Weights of a small transformer language model: 4856 steps.
Each number is 128 + 32 x the weight over its row's rms, rounded and kept within 0 to 255. Layers, rows and columns count from 0. The size above them is the row's rms in percent of the matrix's.

# layer 3 MLP gate, 256x96, rms 0.147, rows 171-181, columns 0-95
size [100  99  92 101 106  96  93 115  94 104  87]
[[144 122 178 112  96 123 159 142 137 146 162 115 143 139 106 113 137  58 114  80 196  94 143 110 161 104  86 207 145 119 183 146 145 149  70 139 115 117 100 141  80 182 152 150  76 114 141 151 152 100 113 124  53 116 156 106 133 151 146  34  89 131 144 152 141 148  93 118 142 159 157 108 140 110 106  79  95 154 104 135  88 108 104  93 163 111 146  49 116 124  96  79 161 106 128 129]
 [ 89 105  86 132 168 141 138 144 124 166 131 166 129 100 120 163 104 119  80 191 151 151 131 165 126 136 129 147 129 158 175 160 199 118 162 179 139 134 125  96  70 198 164 202 183  85 124 119 162 170  98  88 144  41 110 142 114 108  71 104 148 143 128 119 122 125 123 123  95 102 158 128 101  97  72 109 137 144 117 148 179 142 187 111  94 149  93 142 148  69 112  93 126 153 126 111]
 [112 193 132  93 116 149 164 152 115 121  62 129 145 155 190 106 147  95 182 121 127 119 109 107 109 131 111  82  94 164 159  77 138  83 132 166  82 134 147  79 135  93 169  62 110 138 129 119 161 165 164 126 161  69 133 127 144  25 159 114 164 181 126 139 139 125  85 103 119 120 107 153 171 111 136 165  62 170 109 121 135 152 143 142 128  90 149 121 132 113  95 162 129  88 103  68]
 [100 149 100 116 125 127 117 166 104 113 190 157 143  84  94 173 145 140 128 134 104  66  99 161 127 175 144 149 126 164  85 100 137 115  97 137 158 165 118  98 171  64  84  77 135 137 150 195  78  96  83  72 161 138 112 194 116 133 161 178 143 133 175  94 120 144 135 128 108 145 137 145 144 176 107 151  86 171 164 120  75 147 106 141 135  84  71 110 128 126  96 148 183 191 132 105]
 [101  99 180 121 194 136 141 169 126 165 110 113 130 113 131 130 108 166 138 170 156  74 117  80 159 133  90 125  63 171 120  94 123 124 176 162 118 118 109  77 129 118 125 144 170 114 164 110 143 104 151 144 177 157 174 134 142  83 109 173 109 101 136 137 163 138 107 185 101  68 111  95  70 131 148 124 120 172 200  85  76  92 162 144 133 115 107 102  53 192 129 124 139 160 154 158]
 [119 137 145 158 108  90 151 163 134 137 140 114 151 181 170 133 136 118 102  26 181  58  59 166  74 149 128 130 173 110 120 163 131 107 128 151 115  92 129 121 126  97 120  75  87  78 104 154 116 132 119 120 114 123 154 162 150 118  99 130 158  90 156 142 124  96 167 136 156 150 133  92 120 106 133 133  88 177 169 128 187  82 116 160  85  96 118 123 183 134 144 154 190 216 135 115]
 [ 87 130 111 126  38 178 147 136 139  97  70 154  86 158 119 111 144 112 182 128 146 140 178 162  62 121 147 180 150 161 113 143  87 167 107 134 167 140 126 122  83 134  94  99 127 165  67  73  93 141 124 181 162 149 184 104  89 132 119  62  85 114 123 144 133 135  56 143 133 141 146 146 134 140 148 129 118 106 103 119 120 177 190 138 120 108 152 182 136  84 126 124  68 130 131 156]
 [154 125 139 192 151 148 101 150 129 118 191  83 131 119 108 151 138 137  95 126 100 119 110 101 110 130 119 117  72 148 112 112 151 230 125  76 103 124 147 168 169 148 120  65 100 125 181 178 156 128 119 148 139 134 115 151 188 131 103 139 120 160 139 122  91 166  93 143 122 140  76 101  79 145 121 216 109  89 130  74 138 178 173 103 134 107 160  95 122 160 126 172 108 205 127 130]
 [130 172 128 126 112 161 146  83  85 142 155 154 181  97 135 176 110 143 115 138 147 174 150 132 129  72 161 124 174  76  87 131 132 118  97 136 117 138  99 160  81 102  97 109 154 163 184 112 175 130 127  87  70 117 183 119 164  95 133 102 165 126 158 107 166 132 139 127  63 146 100  63 128 197 197 112 142 103 155 101 211 146 139 108 141  99 135 171 118 135 151 146 162 159 167 161]
 [ 97  63 122 198  37 162 122 150 109 183 141  89 153 108 115 168 136  99 121 157 152 100  92  97 176 144 125 133  60 133 127 106 174  73 183 128 126  99  84  96 156 171 118 155 138 154 149 142 160 179 117 110 112 110 116 145 120  90 121  93 157  72  94 147 101 181 179 133 122  86 130 123 131 118 129 130 181 150 161 119  85 127 150  92 101 154  96  98 141 140 145  95 189 112 152  90]
 [150 159 151 126 154 167 145 123 129 139 126 124 170 110 175  86 141 121 139  92 144 113  84 119 136 128 145  84 142 187 114 146 159 143  73 169 112 130 100 115 137 135  83  81  81 103 103 123 101 117 161 211 138 103 118 133 163 185 160 161 176  44 105 154 210 117 150 104 132 117 185  96 159 128 180 145  99 167 138 191 133 123 158 125 190 108 164 122 127 150 165 103 162 100  93 148]]
# layer 3 MLP up, 256x96, rms 0.149, rows 171-181, columns 0-95
size [105  98  92 102  92 109 107 107  92  92 102]
[[128 165 118 178 155 117 153 119  85 129 132 121 146  79  68 118 102  82 121 145 132 119 110 126  93 141 154 123 121 106 119 183  98 128 142  66 151  89  48 131  91 139 165 180  85  92 112 132  96 119  95 181 112 180  82  90 173 102  96 163 129 135 111 125 172 158  80 124 122 194 136 125 168 145 107 127  91 123 107 120  93 137  96 106 145 148 103  87 184  76 105 140 161 199 186 125]
 [ 99 155 109 146  63 126 138 155 169  94 118  82 105  99 106 141 115 137  45 160 162 158 131 175 112 107 142 187 131  79 106 126 103  86 108 135 158 131 138 104  68 154 114 182 172 104 147 148 127 160 154  92 183 107 122 125  53  58  75 104  69 136 100 130 154  87 144 158 172  91 105 122  61 128 155 126 133 151 114 129 131 150 164 159 134 134 133 145 109  74  88  91 166 124 132 138]
 [159 163 132 109 123 136 150  87 104 165  94 123 104  82 144 175 185  76 129 190  87 110 119 133 158  66 155 124 111 102 138 149 184 183  99 104 165  97 118 133 105  96 173 192 127  73 144 158 133 142 141 101 100 170  90 176 132  71 128 136 126 133  96 114 178 192 139 132  72 135 115 128 118  90 167 179 106 136 173 112 145 141  86 147 141 110 120 142 141 131 116 148 170  78 147  56]
 [129 117  95 128 123 114 102 191 189 132 165  69 148 130 109  93 131 119 113  71 112  83 101 130 124 190 110 174 143 153  71  60 166 142 114 155 124 194 126 135 192  78  94  76 143 107 132 162 109 123 131 106 162 125 121 148 100 132 141 200 144 135 158 134  85 147 115 172 116 148  79 145 128 165  90 120  55 155 143 141 108 170  72  92 110 124 118 105 101 162  72 138 139 162 131 119]
 [103  74  96 123 141 121 152 126 111 115 200 140 135 132 115 161 167 142 133 127 184  98 104 139 103 108 110 123 104 167 142 140  80 136 184 177 198 128 154  72 112 101 115  87 136 138 193 156  81 122 126 144 122 172 187 102 163 173 167 126 193  77 123 124  46 153 111 170 125 119  83 123  70 189 159 106 123 131 130 123 103 112 106 151 112  85 142  73 126 127 138 183 115 127 125 134]
 [148 119 135 116 154 154 120 105 183 115 102 115  97  81  62  50 129 116 171 154 142 198 129 165 121 115 125  97  61 121 136 116  89 130 101 135 196  97 125  80 114 185 135 146 175 157  98 120 118 154 172 130 135 154 110 157 112 109 161  72 133 144 178 146  90 133  94 203 155  74 148 150 118 160 187 139 158 100 115 167  82 102 177 103 145 125 139 128  75 130 140 123 116 110 167 143]
 [ 46 156 163  87  95 143 144 161 216  96 154 109 125 119 121 114 123 140 132 131 105 148  32 122 195 136 156 169 120 128 178 137 148  88 106  86 175 152 144 111 133 171  86 105 114  82 109 208 108 100 127 134 128  85 185  98 105 133 133 125 137  88 102 127 153 136 100 160 166  85 143  96 109 116 115 155 173 138 106 103 167 153 142 101  82 121 151 124 159 138 172  92 135 154 126 168]
 [114 150 158 117 181 148 103 116 128 140 194 102 139 104 189 155 121 160 160 132 151 146 170 112 108 146 106  92  99 133 161 127 177 201 188 110 114 204 161 110 143 145 124  94 106 182  88 166 120 162 126 137 177 136 104 104 122 171  96 138  81  99 113 171  70 180  89 153 131 162 145 158  89 147 126 108 169 104 142 114 117 156 166 136 173 166 137  77 143 148 159 144  49 132 133 153]
 [129 132 168 119 191 107 178 145 110 203 128 144 135 163 103 130 134 110 103 133 112  86 114 120 146 148  90  85 158 108 131  64 133 107 115 146 125 123 163 146  87 120 185 112 111  75  85 137 113  93 114 157 127  94 133 136 114 153 174 117 114 119 157 166 144 140 146 118 173 122  81 173 107 113  81  51  84 143 146 160  82 120 187  98 162 180  71  76 113 138  60 128 129 193  97 149]
 [135 167 121  60 177  93 126 128  81  87  80 148 122 122 132 121  80 152 116 119 103 168 141  98 113  93 171 144 141 136 152 148 105 136  88 129 105 128 153 186 113 141 108  70 116 105 137 111 100 124 161 110 150  84  82 145 150 141 181 120 151 135 179 143 136 116 113  77 176 213 151 102 141 116  96  71 158 120 126 165  74 100 167 147 189 169 149 165 140 148 143 174  45 105 133 158]
 [111  85 162 100 129 100 154 118 101 151 127 109 105 152 129 104 100  68 171 109 131  97 115 109 104 101  92 157 144 188 154 145 138 106 124  57 105 180  74 165 199  87  70 110 136 126 111 141 113  94 143 142 163 172 116 168  96  89 159  99  97 169 129 170 175 149 167 148 107 185  87 119 182 120 138 154 126 120 107 132 120 126 161 208 107  96  88 116 113 195 108 132  82 146 153 123]]
# layer 3 MLP down (transposed), 256x96, rms 0.184, rows 171-181, columns 0-95
size [108  91 102  92  88 106  95  92  98 109  98]
[[ 82 154 144 132 111 111 101 128 147  59 109 130 136 115 115  79 111  97 128  84 127 151 137 129 111 179  66 103 126 144 149 175 131  84  95 126 131 181 158 158 130 188 191 149 168 117 137 111 162 137 128 112 112 186  73 144 179 164 138  69 179  90 118 143  99 116 157 139 176  86  88 153 167 142 168 177  60 131 133  93 109 114 122 153 143  75  93 135 128 104 116 133 119 107  46 109]
 [126 145 160 118 133 146 118  93 148 140 126 129 161 167 153  83 195 121 208 115 108  12 144 117 107 123  97 158 131 129 118 105 102 178 191  85  91 150  93 127 164  93 113  75  94 124 134 136 142  83 154 127  60 167 137 128 126 185 190 141 147 117  92 119 151 127 141 120 123 157 114  90 151 142 138 144  83  77 117 110 129 106  81 158 112 110 122 140 117 193 163 172 108  98 162 139]
 [128 177  92 141  81 115 124 181 134 110 121 145 144 128 134  75 117 140 170 133 161 126 113 112  76 162  42 118  41 125 116 105 150  59 152 103  94 151 132 131 156 120  96  76 119 141 141 134 118 114 135  93 133 167 135  98 149  45 139 121 131 138 159  96 112  96 163 169 131 157 138 159 165 136 109 141 150 124 119  87 165 182 141 187 127  99 206 146 132 112 108 132  34 129 148 134]
 [136 148 141  92 142 118 146 124  84 159 129  86 134 150 139  94 163 108 162 161 137  29 130 125 138 168 151 145  58 136 156 145 173 179 166 102 158  97  65 157  83  94 185 126 128 126 146 136 122 132 152  87 112 160  81 161 208 107 117 125 126  75  84 150  31 164 136 108 126 139 143 132 109 142 201 132 143 147 103 132 126  95 161 131 172 121 141  89 138 140 105 113 116  96 100 132]
 [111 138 109 125  98 158  95 109 134 159 187 179 147 125  82 160 126  77  56 128 114 133 160 175 129  89 154 111 118  87 110 124 102 183  83 138 177 161 137 155  64 130 145  84 118 149 149 128  70 143  96 112 153 119 104 134 131 113 119 159 120  90 113 108  33 189 132 146  97 215 109 165 118 122 163 114 137 139 146 163  93 180 136  90 144 125 127 160 174 106 135 114  89 141 157  85]
 [137 106 159  87 172  77 124  95 118 125  64 135 111  91 139  45 138 133 138 135 120 182 187 190 160 143 141  57 146 127 116  71 180 113 127 160 124 117 120 152 188 167 120 139 146 165 111  98 112 103  83 169 148 163 111  82 108 182  95 147 154  85 146 133 146  69 159 139 132  83 106 161 140 151 115 123  97 110 107 149  94 119  92  86 120  79  91 100 133 104 113 141 108 104 116  66]
 [185 135 155 178 139  93 170 104  92 118 164 170 159 154 118 147 118 165 147 129 142  92 232 160  68 112 120  98 173 118  88  69 107 163 164 185 111 110 102 107  83  88 132 154 149 142 146  69 104 119  97 162 170 170 115 163 152 130 111 120  96 135 136  91  68 162 116 124  87 161 106 166 135 174 154 110  55 128 158 137 133  95 127 139 129 137 109 177 123 154  95 163 116 117 124 118]
 [165 132 149 113 118 185 151 136  83 127 153  51 132 162 200 169 118 104 106 111 149 108 131  88 115  86 113 153  58  62 136 136  61 144 169  84 147 107 132 111 128 137 164 133 151 101 104 119  97  96 167 154  89 163 136 157 119 147 174 124  69  74 124 118 116 126 125 127 100 111 125 130 136 151 116 145 151 139 204 112 101  84  84 130  96  76 176 109 153 137 120 117 155 113  97 214]
 [104 148  97 175 108 161 188 160 100 120 113 160 154  63 144 143 175 153 120 168 167 174  47  93  98 142 141 111 116 118  77 173  73 147  84 116 148 145  96 134 145 158 139  49 128 160 160  95 123 150 129  90 122 145 124 140 166 119 118  73 157 128 135  97  77 149 172 118 100 166  65 170 141 139 139 127 130 172 145  60 133 134 137 150 152 169 124 125 108 112 127 132 143 139 202 167]
 [ 73 125 142 142 113 190 114 122 105 138 119 142  95  81 179 196 144  88 136  88 112 164 123 130 133 143 142  94 131  93  62 176 141 118 114 128 108 130 155 125 120 112 120 157 113 162 145 181 149 117  94 133 159  90 139 142  89 148 131 134  89 230 130 144  72  93 218 169 118 125 148 125 177 128 159 104 128 135 113  71 125  71 123 115  36 118 133 150 105 123 133  78 119 135 115 153]
 [ 97  85 132  83 101 131 168 103 109 176 150 182 169  93 208  73 184 179 137 112 148 153 151 123 119  85 123 155 146 137 150 110 150  69 122 139  78 170  85 158 153  79 141 125 149 142 181  99  93 156 152 149 126 131 152 136 131 148 141 133 120  98 139 181  91 124 200  83 106 124 127 104 198 107 125 174 130  95 128 144 101 118 167 159 104 104  78 140 152 176 108 182 164 140 147 139]]